From a checkpoint of a small transformer trained on Wikipedia.
Training: a variant of Adam for these matrices, 140M tokens, 8856 steps.
Each number is 500 + 50 x the weight over the matrix's rms, rounded and kept within 0 to 999. Layers, rows and columns count from 0. Numbers have three digits each.

# down: layer 6 MLP down (transposed), 896x224, rms 0.0788, rows 297-409, columns 56-111
# up: layer 6 MLP up, 896x224, rms 0.0864, rows 298-409, columns 56-111
down297:565470480522521506473577493547577415494483498492507447518374516534575475382442502524561487549346466531530547565379460509511402510624456475565542571460479533474502469518
up298:516488495541499515462492495523498560592502520448537503430479487474527548529467426446463460491509504515572487526515512422590463391476521439461387530506496536448523512494
down298:512499496468483473530432466502553461448489483490592473585478425524509484530432570487492482502600409526522479549506409592528555459543501496500519560477486540593487404596
up299:459554555547446496496523447498424548538505535528499486497458504520442532473444473444499469477552516519478409438501447485544501465476484530550486459483560505485507508473
down299:455507531466488502506440450483498471467486430459506442522505499468529546561440487587478499457516472472469454535480555461420555584473464520512478586522444464522492512498
up300:464476510538542517528520434493504562498489373486523473492502572449543484491446419488477549581571415415578522482391528513547595564476487547353462504532567467559494450574
down300:592520503461523519509420534470531455361511504443491447580389502420463667567533481440527464449494421500544466531570504420518581551523469555577546516527411575491574521473
up301:459379452406525461529511448567452537547488541419441569518474466498513565534503500492536483545612478467443568533492508439508491553512512474505627474661529493515585441477
down301:516594595477461497572426546489492543551518505450527482449408463421553418428413460491449496555467395558469505547520459515564515524531419548524559509500504518463423560534
up302:531500566477508450458627514504443551571540678427441502481486512539446638482440442511510577488658510541504488507426495463467453508436445461530440512643574541475543534575
down302:497447428475396547425487370468453532465505452421523486586421510552567428353557539520647606509552544503398447444451533563513470393556687494499510507435460575570534527416
up303:548514484535496589452497514507584561423510489459479499537464508485412488455456344539509495521541509468412594516516581413463491404451479463498437573443426495436521497496
down303:571489515528422531633423503548494457559501522400652480592393517532555493502445407490589504427487429478495502598489414471574509547506461509481572520442465512520531482513
up304:469468518463549470442451450372516575431481458502496496532411423610449468650453518423441479510496481584632540481565479511609524520535593429489456543528621522429522484543
down304:595627627528479463497472618481538511409460460530445389507523374456404396755446494301543463567385519522623435453563574397414536464566496567598627555498475586540552567496
up305:484481405363460546410504494536551559499521475520458669543479570583458438610516533462437509538520456576424531415483510417562519452558481573458462487542559535478513367543
down305:614514535589447460362443584462609488396450421525444507543481488411555538540560473515606502511533520603381504483567491537483469576542522385633445556513455467442522489523
up306:501410536501535522499472514549611510606546604515507503541508572558613450544366509451429550478576495532437491470382562441501553510548394452512471473424555435404466489513
down306:447444559631510647485521442562433618566419697552547476570446523452455472540442484508569451551522369448467434375525459421490492422454437461534536392537497621492436558393
up307:464461548492527432439475467455478490527468493428589498504463563570447374544428496504548561510499498411532527463457497473505615576561565452447476505483420555409531518562
down307:438603529582542468477488552536490429430504529479515495461437463489573527561609499494498563584556532469530463614506472489428406527462558443575439477454453482498586534515
up308:473478527504515562392450541505498473501393447514547476516501555508484506524498483464479502524550480444438480573386575459533452525512477461529573568487551472495505599511
down308:555531473554510538665480484547558523553528427518490484538499460621526488590460490450529583473450538529563504542471548478456428513439478570426557484469534470516436552436
up309:484444524500515488533553399525524512512455488405408453541481474479526532515453526452452483601486488500527539532416430529507529486530489531379416519508470483450444480548
down309:454508539516458414547485493471478596548549466436525505485512581550503430471470465604525599491507542518582438588501489541523527527540519590430456520529561482418417505486
up310:491484502435528470449545471515508559553498535552534500476541439479445523498496510489552453498543466493505533490432492509480507476509522454540479534596578485460550561531
down310:515455448521536503505466455505499510554521522485475505480482545477536450468482490485553426540541516466503467527573492490461508520585530453510463508424511520462468425494
up311:494484489489509464477579477508459539452468493452433488464441493465439451576485519511564460554519413506464573578547417474567565560506544514507493647449513465552485449518
down311:501469531514505527488523462504543496477558515576512505443562530544521481438609450431544507516620558433608445484508482552555511453508560528387417491536572571469546450409
up312:503433536570521423497504474539518516533475501502528438507468569488454401525423421485551442561542426553468490529412557493505521586487446417545498535550426390503450488568
down312:516427437522555542575446526394444462468560513525492535502532613514570538475422550558512489425529506475487481495447501587498461505506445604478503628508372380428538523498
up313:471507491515543478551519520451474499495485565369494538577463566498403557557496497444475496544569448435448613442523505494483474524486474485424442520536513476427592447508
down313:489488522484543521529522557460500490523510505550486533494490492435534517428414518604500476461469433525459436509466497505597533462522492432453437566494505475447447515609
up314:522549486519471540433570586575464495521463475527488523449487473527447570535504527539501529659543359570510471371510517503589425538471557481517465482486585443454546424533
down314:551517536571437421690600485434483399597467528575506398533457526413453464450388510551540557457442429418515456516474383534461388559416390546572559547493603441581600648563
up315:458427549403490497378545544496590541508506504504509458565578490501496480525507489485479475543576559590493550563435526566521469506463415504525461516404579552503543495519
down315:438467449583469508531524510456646422477462558495462575446498557501503482470416441465488480657593619555456496497515542536435446487580464489485378518438463547468499429534
up316:449491468463516556594513503479517576557519490384461588503403442526435434516505535433525560573550444505506535483423474452522572487573394579482488487511561488502402385493
down316:531456445439378481506561464495440501392463530474465496523532462608497554449530505510537580494546588525556447470635594509503549587555525527481520532488418522476529583384
up317:411566505447485548471569480516495493536540434519514441537530503478602462540460492535483567511469462521445613468406573445482467471512500446469524481489585538448466522573
down317:507493487355446498463452390536499391586500427498501529462530510482546471531460514547470495535432543419527528350473490592518515495560597574498566421459475506444466500381
up318:530491540517420508474480411505558614536601472519535500564504427600549422563479503535540515556565496537488484432491521417553512555402527523450433530481541480498585499575
down318:565547492480521459391477533443518491513496554507516464551532444338461501439392461431483544508411415474468538465532534542434485608554416485623487504508461543419491540614
up319:460530484522487408411536486522494552495424503477483491484460491543520445529471481453436490544511507523507542462508467473520581523490532429501464449466468501522514511519
down319:491525532523538465452541559526472510484575525494501512504482473504511495487536487514502474450504464513485458496473488494472555500472457508487515511459493573483517532506
up320:468456511542625552469558439484517495465571520462454414499499495517497628540503535442427441498543504584524579462554478478415512446403578472477480522423563532568493496534
down320:462572473554507498506482539528561494585534577537449577457427394460447520442487555487512495542470486469523518449514509427536469499493407493568471488440537497512565535518
up321:512487539467512462477464494559432547566563490488548504483469556499493606531477486508519501481558488477560557560566482466532445481519534419469438528572537511450624485496
down321:467452508568472585538489443577467540506570358458480487540480400615590460523577533500429465420505555514570527476431497483572566461586527604486523578467498663430445505510
up322:491491459509488528483529401517507475472513590528520497583533496486547552543474570511431503555530449488517615543569506423528562493608504418368518531530572549564479504568
down322:441443453488465463524513452561531514576508508474590520651521437464536511557536526516412500569486577472541496591468494455511472387360558455506555500560531451446300478465
up323:574466514495486472402504388520517490480505520494397476473419573448536545505452484534550585479552463465479546560478522416430495496465418455534490523507485468604527511570
down323:502482520492555474447467499534448548519404538525602648489445560558516439535529552468455569577487569516567496516523422664508505505473479517486500472511501420529516446393
up324:579474408510429570444403418572591594641502490580516462493466410451479523501510469477580433493524485474489472437336603512526465479639517367488456378489555466362494519517
down324:441479613401440496560589484438482394429505507456466575600474588535529418497468618453504500516523429486558495505613402546463476496434462560480581573550455540544477468532
up325:421542523489593450473589490518491543508425555523395471508455536447560441516444543527459506502600510508531615597526458552453500485527390561571592466515554440505548500549
down325:425547634553513549547421491405481451424463426416548529580484556423513443447517470386557440542524441550510518489568529474624652581471535612369404515465425485438522499605
up326:553532523543456455530386599507503519476522504528473420524359452565424444547489500534418445508614490521456560427567501510452540583470434411597425519493483537536588553531
down326:581572544522395463537444491512462504445558568505577474548558451507597529518593631520503425506541526514464478429426449585534589538548531444492561575397502501477464548570
up327:445451564491485465499605544595525497527503531538449501473475481528519483571465474467516464540544438592531595503476533382513465384451467447486393464551522449522519515518
down327:507460479550592526493591470524596538583503549512454540335581468553549501476467408439427565470526558435508388463468479504536433485611440529473525501565470542543566507489
up328:515567518557599474428516569542438533486400503557406497543520486515415577519427512521477499494535496521593480443423486442444538528489578464569527521546497576432526466566
down328:514537501482547480539479579551573547438397527466498499477500545458500438427419434609440469543420542472495533474426451460480532648435514519535570524441351524498397543623
up329:488496554492516491466527507539495489562528510492481489537549399523432569528478407463510503494520496486536558519463491548500496474561491482524469529471505457501514511537
down329:519504509446475534523433507441481481489503493469466488503445515518496476500457457546542503521551489488550460497506507467516463540490474488462519498537551519448482468493
up330:369469510496489434630511466474426508485540512477532514534414557582445494557403407437519472509502402581549458505528483476619523532497388513385420490551550506541464448535
down330:506459406489463512497534452529510519499524527567505521467534431500530497467507506517460599470516610430561537449490510566478418479496557507543453568429502536459507477220
up331:487445555490473435458566514429564520503376523455477583522502514498518419524505443488478470528533537453540567459504507458469497381488531496475421484399431438498502430528
down331:468577521401494492557428571449449446461525479551502493532452550463494488513370485399490505502429487557519475578505471551423538438438457501512559547517543427495399479531
up332:479370519481537417536460460489497542573400454499515512486431465508460528544462387414481474544491462511573519561515455500493582561407490452464520546509526535506536385524
down332:477530486533494566448551498525509465581497564566482473495566528495506529408507536515502477444475584482491459551505424469508440475487497550526505563526509589475463468492
up333:504583442575522415522511463532581504538475496432397545458515503514454507470501431484460495505489519481559556546513501503522446480463525435553476590445529553434515425525
down333:503538583454472518530461489500535534426529500534473455515531467484530508458482463456498550528533545480487568506481524432527508518504489564503567571534431468543514482552
up334:472453514546507503429543526479480496505585520512532499566496529556477503491424494474469479485505454517526559386550438512513511426418496462372464625451436556528500481554
down334:488561552492451513526479526497540484398480465419495609448536548454515444493565462493543508494563546447604513543551505512600521527503484656472521528537572518420470487418
up335:469477547455483482453560416506479478516495561587444436636517497626474505459513439499513502536579518575512479409493465392485476507489526467489462469405539556531473532484
down335:505507463416572505512452528555491397481485565580515572461490397430519396511481492489459545430486459495538497424567527545409481457488547397503574522475579451509530459577
up336:498479457432559553456463481435474525613528458477379491589441473460606504574511609539487528493553485503465484421446540430403445527480532477462463454500557578501513354554
down336:483464521548443564377629480460486601519568499481528506448495520521534606517519458543482587529454571459478555520513431519496467511540583442538453438524504414542500552465
up337:540453443468512493466532518558520545543478478529563472510426510534443423517497531396528479529535418534423532460471535496439555417513420414523430531572491508488523384532
down337:536527434462501515453496559486571468413520456605553537460523586476502515485560618550588517410467564436523496548552546435543542479447521496497476540547499525449416518391
up338:553503552525537551472518474527561556508534408453605491425491449488469634456488625478474415616581464557565589458450554530531592448380517383420526514398526518515523478561
down338:444328493588623516465481481471509494550431445437554649429489599500512405511642342656478501617603622428473471516548452508438350583561516569414526535568585465473448573422
up339:501457415409491482619555497366551475527505453481497470565504507537465540590499392476484547509510465467496560583459557491441482461452471514533519480491476510518576433483
down339:594521606521421444516491462446436460485537436505511493509455555487440451557343526499473476440556472389566514508539549432466531626495466461476472432462382570550535501403
up340:422351532412481391579472464604437531523451511424459532530437629548377397558464434445445576482511465582547553535537408545464509399508575421462561496512509579554540382523
down340:467485506490457400470574495521505545488502413479524598468494547560612569482560512497474504488453513533486549628537522524568546473531460601424512559591481536420404475474
up341:430562486451578566465427500541457533601485542406359450536541510571488594471456471492497460479481492522526511508481519497566562502488476466445416518452559665533560498498
down341:453393427539447481512466508471427499414411527442556497477434519465505457600603534406493470574553470492468505544436543574498465495473454550593533513524530405493513440386
up342:541488498428458514496552397489438556595449608504527409595530497495463566550397511358487467536521454513527524535520564481552585456484573526467533471614461482482440517556
down342:516558451396537455465517485494521368528504547500602484484527460543491542405494475388520570455516582539439459459514555365405475569395571518516491584519462445480489595498
up343:475444448460507568505487534541579525484387492501388550452492573487480547540499548444490540588570458552504602538484534466576541475499558499423531524498462604570423473600
down343:567434485486537572438471483496526506457553564530503519531520608454533471574556490441526475477546510457435453489495464475553444455570494388547532497530513498584558507520
up344:430498521448446478483510540538595518514393479504500459478472478543523452643470406512470535498493490572578478498533500459573544472443495484509449495466498511560581465521
down344:500496516437426546477533501409513465569543461543548454600443455455438527498404520433580471469513424466460451514538465481547542435389472453493551491524534539538451553570
up345:433545516560498426484513482552474499538559536410555523500465529496435514450515509466626552556555483535561530542533557519619410553542514359430461547518545517471528482501
down345:590518513502519547508532569445471449534472493497464441517435475463555525472518478577555582572539475472414505470500527484516432483476585391499506500457513545590538592455
up346:520500602526551552530506446472442511519390480467562599451553508475526491469449480467511514495535551494556507510412469461468581539479401446479487510540556541516568505532
down346:500486407535464401503482468586559514547498515466480501483464440644583498536561503449445502454510553556561514468523576518506507434549487535552509502436548434438478535463
up347:461511526441451495504557521481471535531513538500521499511501498526490568560519463460532478631533497547544590521516462526496503511524421479537435474554555442490506490465
down347:534471508474517458475469455388497505486530506529541456471471522562498485498594552508452433489523633529447497482505606551518513584474475521493560475577530477476392489236
up348:559520498465509489510526528495600521516506482598524418494497462522423495495554534499499556530577524582526548524479499391440436519471482388510573490422444498581542406558
down348:454507537433425527559517508616518536404445513508400481481525517458678491463436508546525449466511448519562433599440537403456592517485381427572538562521462475456492430584
up349:441470529438514503517505431469482473540477555476509491527460472497554529574514520414485495506502488577549430441457486501597396452404477509483456501453530518542502526511
down349:491559507528514506522472515555475549498568515515464509472502517465507436492448436463489497535440514428450511526503481505540550461557464509453480503554483515492471539577
up350:452539469511530511539395443518504515502488479503519516541518523484527448447482467452468471524511506563479454541524492498613621431484548408428445508474523485452508489477
down350:525478464460492402470564513572457537459527522438546476454452418455468512516503598505533453536538470513539563489428494562487530497482519523483533455478458493521533474483
up351:476460533529521500527562373485581571547552558432501490573526488599479565532466441464473463549506516485533502521541523579548453529571544574422503438554456428516480471490
down351:543551514468495461500480558436526563407469543517474530463424505365454551460445536555477464480490470524472480454523474476451580489502477490505466552485460510496472523500
up352:478495521507523468592535490489496492515433676396414453530423507479473513462490552454445541546527457509489514399434513464486555477517427400499439460506509555452529465539
down352:521474477504509506466447445470512549480570474530508537453459495500513492515429514513469484504510488468486488499513557533534526470518511521546533527523480468520441555555
up353:335504554535496434502400468595480573580523573404480457431387515504464535495496546500528501587542507487481546497443500383535527508526480546511430453474547480448499488553
down353:528487534561529498566424433500480534482478573508424501445562446517495492500560455495491513522535660493528493413488523393503465458525619582543518526494513507447553484385
up354:506390526604521460568538506467579554495448523364441570469616548527532459529465424455482455542519528407498497544477536471477591471539524411481530518529504471541547468482
down354:571485474478403516469529524471507488503430457473524587535441497504482585552546518452443462522625573564526526448502487513576531502489528525594510487507521458410484517393
up355:459580637534553560503500561447505532592512477497641468581403556493474606511453502509556589557574548550443491499548558482403553501582431299524518429527475455533483473584
down355:457542525531492535487490522491484501577469564474436574421498543635556507617490490357512455375561518544566510515480452619514414420518539503499573459480395528494470517475
up356:529541525583456520541483471480482520479507484412531493513534513492485606540431416468483521518628440525529491461520486518496501492555508553404478542618429368555517486573
down356:438551617537366496504486548532564624489532468441551459471364381478522441462476469480587497530577484515514418427457590438473543576463623597392437487524513583486521429486
up357:392442417492545531461556548545507579515505503552538456507467539593536499520412497532454537532507529437443474533444437515512519580509443418420524474547520398456520451500
down357:475512539539583513458513489547392506466516513559486525439482498438465552492484496536604525476530439600513485568464532590517563438474420464575460487442520428484500453521
up358:472414552527492525504476453503583533552449510498476548605405493489418505494494488419477495512524501498395506447431570572496586473537513432435491534408627383460469491558
down358:498532523474419437502513568582457465495504595387509487486401467485511471489571568529437532483511446526499467446512552468419517499488476480527500474460496458515610428404
up359:495493538512505419471479492617549550572491521517449517568481484522491526510400400484462544508514454450409510500430474455510517448573482491519498474527473483440473544527
down359:522398555510486498444521521449515465482536461469535484384515437484459502468461475483562506480551503502567458586487503575467536512487523478481463549513436508509509464460
up360:491488535505531533551370447573472505592530519507486575425529505444529552478487490473430618549549536470393504549429463539539457492486448472498459462531454537436470455523
down360:594484478442505565523527551466507466490453556445528498561475404532450578477515495431529457523510462612419473478516500542440470463420499496574449570538554576413448483531
up361:489509546387452455452507493483484536528470535432536573486544482555545514529524505475559535485545455458445559499414551485519538506449483498473444558526478416490573452493
down361:549505460532509498531534538555502560520463477538624480533520516501584491395548504461477493456502496480545493453478487463499525575532453604460504415568457560462473477409
up362:442551461466549482552506460451437535428470476532400555494494508564439411558473497457558537557564464529437461426549541557391436556437488447479597516409497432550571523545
down362:487497546557489470534422479556466508534507428538543482435468365538450562505544525475498570436481426558439477529488509497440502459542483493464553569543549453530515504452
up363:518385506480500469533467463456524529543474521416461500451507427473442503543497438469472551488512465425511571573530457467457526472525541444424544545513482500507570426517
down363:494523533504457488522495479472504468489511506481507511466486522520471496471523532513502461454490498529481509488480484494435515494482449535564522475560502486501541522508
up364:469422408500534525480493505539542563480449538523507578587510532629460409581468501458475472571518472590566538511334558441403490461539480390405466478569458388495493407531
down364:310540444647524564500563492483477458443504537602490526548514408459460418544487546492509472439417457495483438483509457503449453529417453383478516539407486579416547551553
up365:513513526513496486580502459522527561564464442510519495443488488490511493574519487475517422507485478473522580488537511553513557525517497456471496565499545521541470477496
down365:515483470505545483460520498489530545474494513512474524447538496489505521548502434465484523459569523519485415477507480480573529493472488530438531546514517533544506491515
up366:403381568540542498537627443523463505507550538477409484568455585530489538571461462431506371512553455460406547611544489461499502491477494501546415529556523446546666503550
down366:546486566458518415516568506535487470538476549467457513504503560414499509485496481487582559485474541553497485371477463528502576548524561377481454494456491478421555484308
up367:390514575453474532518499539469430470455543581468528400540519542495484559478454435501489388514545518592546499517538439440480460462516428426504429470454546569509596508474
down367:472471509510474485560546498507568596556569446529516446494554530497572471545466494537469439447565578439513487486555529501508458461422563556534558543565513499596453570409
up368:552465509438526425529494509487493519600518476511502483576517431473485474492453574486549558437516447502523530459497452515426463446505465488467469520500502454442527448567
down368:422503498551532526511544457452463538548619495425490526485573476541547519522560525506426597440538560482481509509492523545499492451446559544387524554521472535459511471458
up369:458475506556584372432588559460452502469443481563404587490451521502480532479434443439582491548534509521465609386476561457449594488388534636429508524512473452505588442555
down369:639487359450441538481368505455539464419354532342506602506469562443474480541496522474511481533459432500349499351511459543517528458436530500499517409400533363468512481381
up370:465447486479601457503561467555487601483517470555491484497492454441482603462413480435530422525549458531526447418460442442510451565483459482517568508522517461533551469509
down370:528463535445538467477547592457571524505591449576464463581552537475424480451427471462468534515544422520499480528491543532562526562571493538419453606517504546529443408597
up371:554547449456505480467537524515509477461528522389493580563571439530496539476484562492507482530639516458464535424522547441432480530557477419480522507506495448475463536498
down371:539486476512566452407513488423472415419480572516489539500595566528476571587456522533384454604427516465510408557602496504440478428529482457527502542548605510429507567555
up372:439461453490542457456530458528485498501464500538542491485510509501511564564475531417558452479485481554555470465459417526597492546565480530462413539436568495549532516523
down372:515527486497467557474516530455492479482498532516527523484492477445462466552419443481509512527595483426506440530533486523497475507509500534538547549471476526435492482536
up373:476495484505543457523513487594460567473468546402509459455466517564451530479503458444524487532536486535538474500570422440583497527504504426519422444480504509405453465486
down373:507467441511505562417460516480522359426505463487470494545420534458519548538559502504475477471596594478531455431458546513491527531456578536429560496532502476574547491485
up374:493514597458520543447414595602546570561495507516456347461435466611459478469506523445479548506554481472494480530487541546559582427379500493539475479414537433417542444533
down374:437390535580506556547469526528516568430463525469425545436594553505512504554616351472522510474508654490496552530550535396440396590516620516459460404454521430372467459389
up375:481511568476575446501436490494560517575454500422531429445514458492527465479499484459456582498503514487468536361463551489495475478541549483529449583468507479481494484536
down375:500507450503424521484562413542486466529450521495482589517370500556529525507488481534592527610502525450554492513549447545484463483490439455457519384506543513476545518461
up376:491457487513545456505456460530511485525486480445511540565474469462517539536511424486513432482531552522538539507445543465464534524551516535463575531484515451477604467517
down376:511494555460454454460540464492544460524513471527563566474525507530537507556539548503566489491528537481459494494478529538557485499481479447498511557530497474506421534470
up377:525532430472591511476518484513530524435437604523415574485510469506545521497510497491454588542556517476534541524475576474446418455486540503505574409513500520525487452519
down377:500485477492482451587490443465514556546456555484569441495527440461458462515475467390463531542468362515417549525515488520549603546539412518502568527483515553429482464587
up378:491434476504521441547442509473429554509574515597513444446506473519514537453432501497549442615554442495636552452535441392609497457426599530427486448505529502459451455507
down378:354500464470532548392565467599484500488548436455517520465552485588490480439562484540439476466471641561557525401486502483532435597521413581552478517476606599484445514457
up379:479551471514554480473474446565476693471524558539489493598453482536544536519452530512442541528538487505579504433537516538492481553509494527461483462485549557504502505530
down379:509448470422600511472503440524539519479484448535531478542503513482465469541494546480444528548559479445504488505423636510477482427473400414478596534507495517549560544452
up380:444565553484590545472456472508471538621452437451462418524411457663560497508487541410426420564479493612541480475511496525473493498552447510512477511452526536457490351480
down380:497471531487428464537468503533520487442511549424473483526548577551529567496563543478538395434490494450593582490609503564487499560516511505528522493492575504517459484492
up381:527370566459513496547432496528533534552576481446531528602486450531401492462505506411447543486495455553514472540432380537532555513522433473469499534545565505548464464572
down381:422488469571500558448521494469483529503523492552596599463520465567483473491591585592542490517559607453471412532519542522448468565527548465490535479530494477482477484472
up382:565497556569508523545527521554528527607550490543463430499374483575380511515494481476519527524522506497493510483496537500438555526470425497515503519440586494399517502501
down382:512520619411537419597454545452552467409531446476506536528509520523513534561511483492425499469525488526425516580459510403524525553580529536512488524520491540474429479467
up383:478511483448545503444476397465557567532575551581449489510582556507633451520418515441561459515478536494586471532448549492561578538483543565407506591434453518518503505571
down383:529535495498540513514496579555475560457449496438445504529461413435465514566590408413517535491464380517479446424467556445422472474471419513558495591477476533554685611601
up384:470537543486502493468489508482528597534442519459478477606443495456461518518451516527534502503565509515403498343504515435506512420568441535491500471495509450573546461482
down384:533570540493480539439468551458540502512579484456480439561493462483518501541719498494447481470554669447488539501487476349495613468492530487582484437552544544473473459369
up385:500542496511539616440537458459539510504475611488438393457346502540545531565454516451443648538510429461489549415432530541533520602496477489471530467432453523488465499506
down385:597453538430469536523492452517394465437506472445510527596482471515411583566478427452559537566521431604412524498467477580438450526580428377630493534443591427399496526564
up386:534587455509481409381426400568526536516495478424508567486494468486507581523484485520512512522488515529523576476480459468466583473561448452443410500502468479473558462532
down386:535431515493469596452559539512480480480508506534534506475476508493528508514536585499515497497462547528471530565494517530472522481465439505488557527538473530554447547466
up387:501483579403477528517502437477451460479476468446521394525470445536513554540445460458500426482513468546494520474543498544585493592517565524488503533470490410590474521538
down387:604499504510464489466491534477560428523470570487467523516535551491428478499518536500509557559350550521425529501452474472501503452510492468486487516515456522490495465378
up388:481543425509481528517533540472434449455508517498407528484406513631495427500469478463506453573601408461574516483464383564458541456490515514438432460464581462455518451548
down388:584503517602435473511449630457453484498492488555516350457406569534501461467480530464431449464470317493529483506543536505312492602490491363515507517420501464559460560581
up389:495442497428517478591515470496544540589594495510546538458477478530507557488474472480498486537542356521423577423433532470430508483468465487510480591450546415491632504528
down389:571442566552512414538468462573486396545549506486556533487475500460603510502451514464575522537444487409449513588548575433517598520543504360450432552534486427410593549522
up390:534500492417519532491510547498493542420492506539430509448533516487484495554473560477551508589489494487546529422445482411550534526446512487478555536526479508496519465568
down390:558480468475435543456364535477507531404448476473465484493401537515467521529536437500492425446581498454578509561511472502546498501504533469551428484502397601546444592493
up391:467467573528523446472407455568604511516472506475454484541470462533433497509492412484474492529513450470486580476495496551524530497566528467512357468506527489436453480530
down391:502506530483494510510491517453477509480502485525514503470521513420555530504481483483517512498551507507518475530510475532560480523515493524473442514464500552494455491482
up392:504541447558455568448577420455464558561516587483461577517474484524515437508544498490415504614558440500561563450460423495483585489503491551390475535547520472587448469528
down392:556521520514488548430505589539493458455534587456468502484465458423488495519455493572602507396569362492533508495449510468499548466410470467520547475503531362449434482634
up393:456471475431514433512450507460520475528460515465443438513573523562444434483489492512508512526501518621447477457497525444620592506519512542439520437494515512586595511536
down393:539516478515449463537516450642549483535576450470447464541550392561519558523600487494551500520511489346450497487478512589446489501530423479507534493499517536499544496456
up394:496514564589530401451451532529433543617409506457469530499464486472426546533458523474461384583487443510544556497464478461561631460549462417430488507530536513439475475540
down394:491535401514454531564482487538532468450442445503593485489490569499578468445569502535522475455564525494502452537527527530462375565445500557552519506539478553483434442486
up395:418500493503575610456506498458495486519518488560498444523423489590529493642500479431541500551601493500459554463427495493462517476492434489537409437456541510425481454504
down395:462519488519531459520479431603471654477463508512545465486489491537465462497437499414401437496381476578517542492514484394577454474637493606532546487495464556530604482588
up396:390479508478510396549504461509498502458419499453567443551496513496483529453422413516461505520527490595464485483532521462452536544531563536474472517461464414579491552550
down396:517535495495486431478491531570567508582516535554527517446503499500565526521459432442482481509402461438536521480457483477428525482450497492411447516482422511468409532555
up397:493547613506460452487532466530514475503499552544487469481534438505474489524467463464483503490513461450512554496506501498479545474500460496488425525609474540500482437523
down397:484535482531545534463473509478485505442522484549507514422523507472494519510365478519534511513555524469493513524486522488560493506489523508492519488518539491421480435497
up398:515397526400499564490513495486592540513497487536561471508503554494456490606487460470453449531496475450544477462523548527511548424544543574467510528545491521515513497564
down398:528542573491537490587326533417539485487475450473466465491492433459487452472575482557485506616539443426525506527491546423440518457460535465538470434510432428493499576520
up399:536488479528569492526536479586544544509535497512545467504496470483403589511454584476418397526539497475479471470484540497504504505446473484498481446475532537490463401508
down399:498539546449456575511434462525545466505512508475528485433482526411533497538626440606527550443530536443624469553512502454496500568496545446396494452445532457433511507412
up400:508465600501552512499484507633510532490505400482452468540483403551482461528500510516483483511496442512445468408494488518430482449491543464461513548486523550438465429548
down400:518571539454482486501528546505488480454478572487516529505493495377471419564464522537590491473499379537567461550438411440544489486522433502518470480488497525454509467479
up401:468525582552518478560437503524511505484501445496435435554458512486457405565501447490457494608487448449479496524399430502568557541520433431543552380540548486450607513537
down401:491451469591568444412568493468539573442490582478466513411586513544535450483456574483518500434549525531518495499550528479507460475442535511515539435494454516490455502469
up402:524494466544557539537435538537558521625478470515404552569519500474392520501471477521508514507512460516513476445445479497410494511557491500505456502466455556447467499549
down402:529491545419410501472472514457509510489522509519494514509456542573487429503447463514531528473528468489531463515479470517526565537492404465496629541506476495492440450426
up403:458459458545498474479511495516566578531423463482493458488581608558458563519458526486570520546484547486465552542497369436490458518438500479500512507481606428556491503450
down403:419449520500474480545487528507469560487463493473520490550519462455474516443494448489475534510442573516479532513463535507547533525485496534494458500514520498581533498316
up404:498534454506607389531485521524505559513538537405461546467476472542422511505462501487524599500633509461557491523492583518567472452490551361400448523498485478426482470541
down404:587606512521488494487412543501460531436518541447480378592406433414502486510453555503472529641518388509504511526473486464525532420479506411480423549455526491482515465581
up405:499501407515452385547494462586476528517487570506497527501497437558441495512485438449437558529499440485467581533430506486496506502528495436521558488470476491498469485513
down405:460536509463517531456529492423537445454478480538468470485535575412524490489441562520516472457614519467473428550499497466497449531497499567527506545490509449470493444524
up406:457502544405563568461434542519457450466532555449507472526430452556446509457485513511488505627566493488440524507482473498474526462554463436528439451510505499511514402519
down406:586546525555512500480425592485484508459496524524498502509455501528474411618568602470491403497617482496501514489442430583489490532419442471484562510476542508461499496430
up407:443502543420473493545543395526486531498552555462475607489519434458511537554478424500506529605568480505559518506509397426517544515456566517407444526511465429450451416519
down407:490483576553555484529552506545482463420492470484463452528468564443461398416422477425628496532492479536532496468551531494551580467554544437437445569509442526581617569508
up408:459514449441577521552543399474455532481499496504484407539566514549554503474445484469505539479491482476517522563563503555451509586477492543490508474444516443566467475534
down408:555507488543521476459488528485543474478492556493453540440517504467466487497536505453499470507532522503462574484525395465477482467497452440496483562563464507495527529406
up409:460479527523456511508488449500548549473496520466442491511466475518424437513411489526505393529473493535487551435482497405557528553553490402529401439391500527617481440512
down409:559527499484478627419559582451486430469570498536472464520407557412520477562513506520513532510522513476535503432521436480485585516491496493436586480504482538466519471502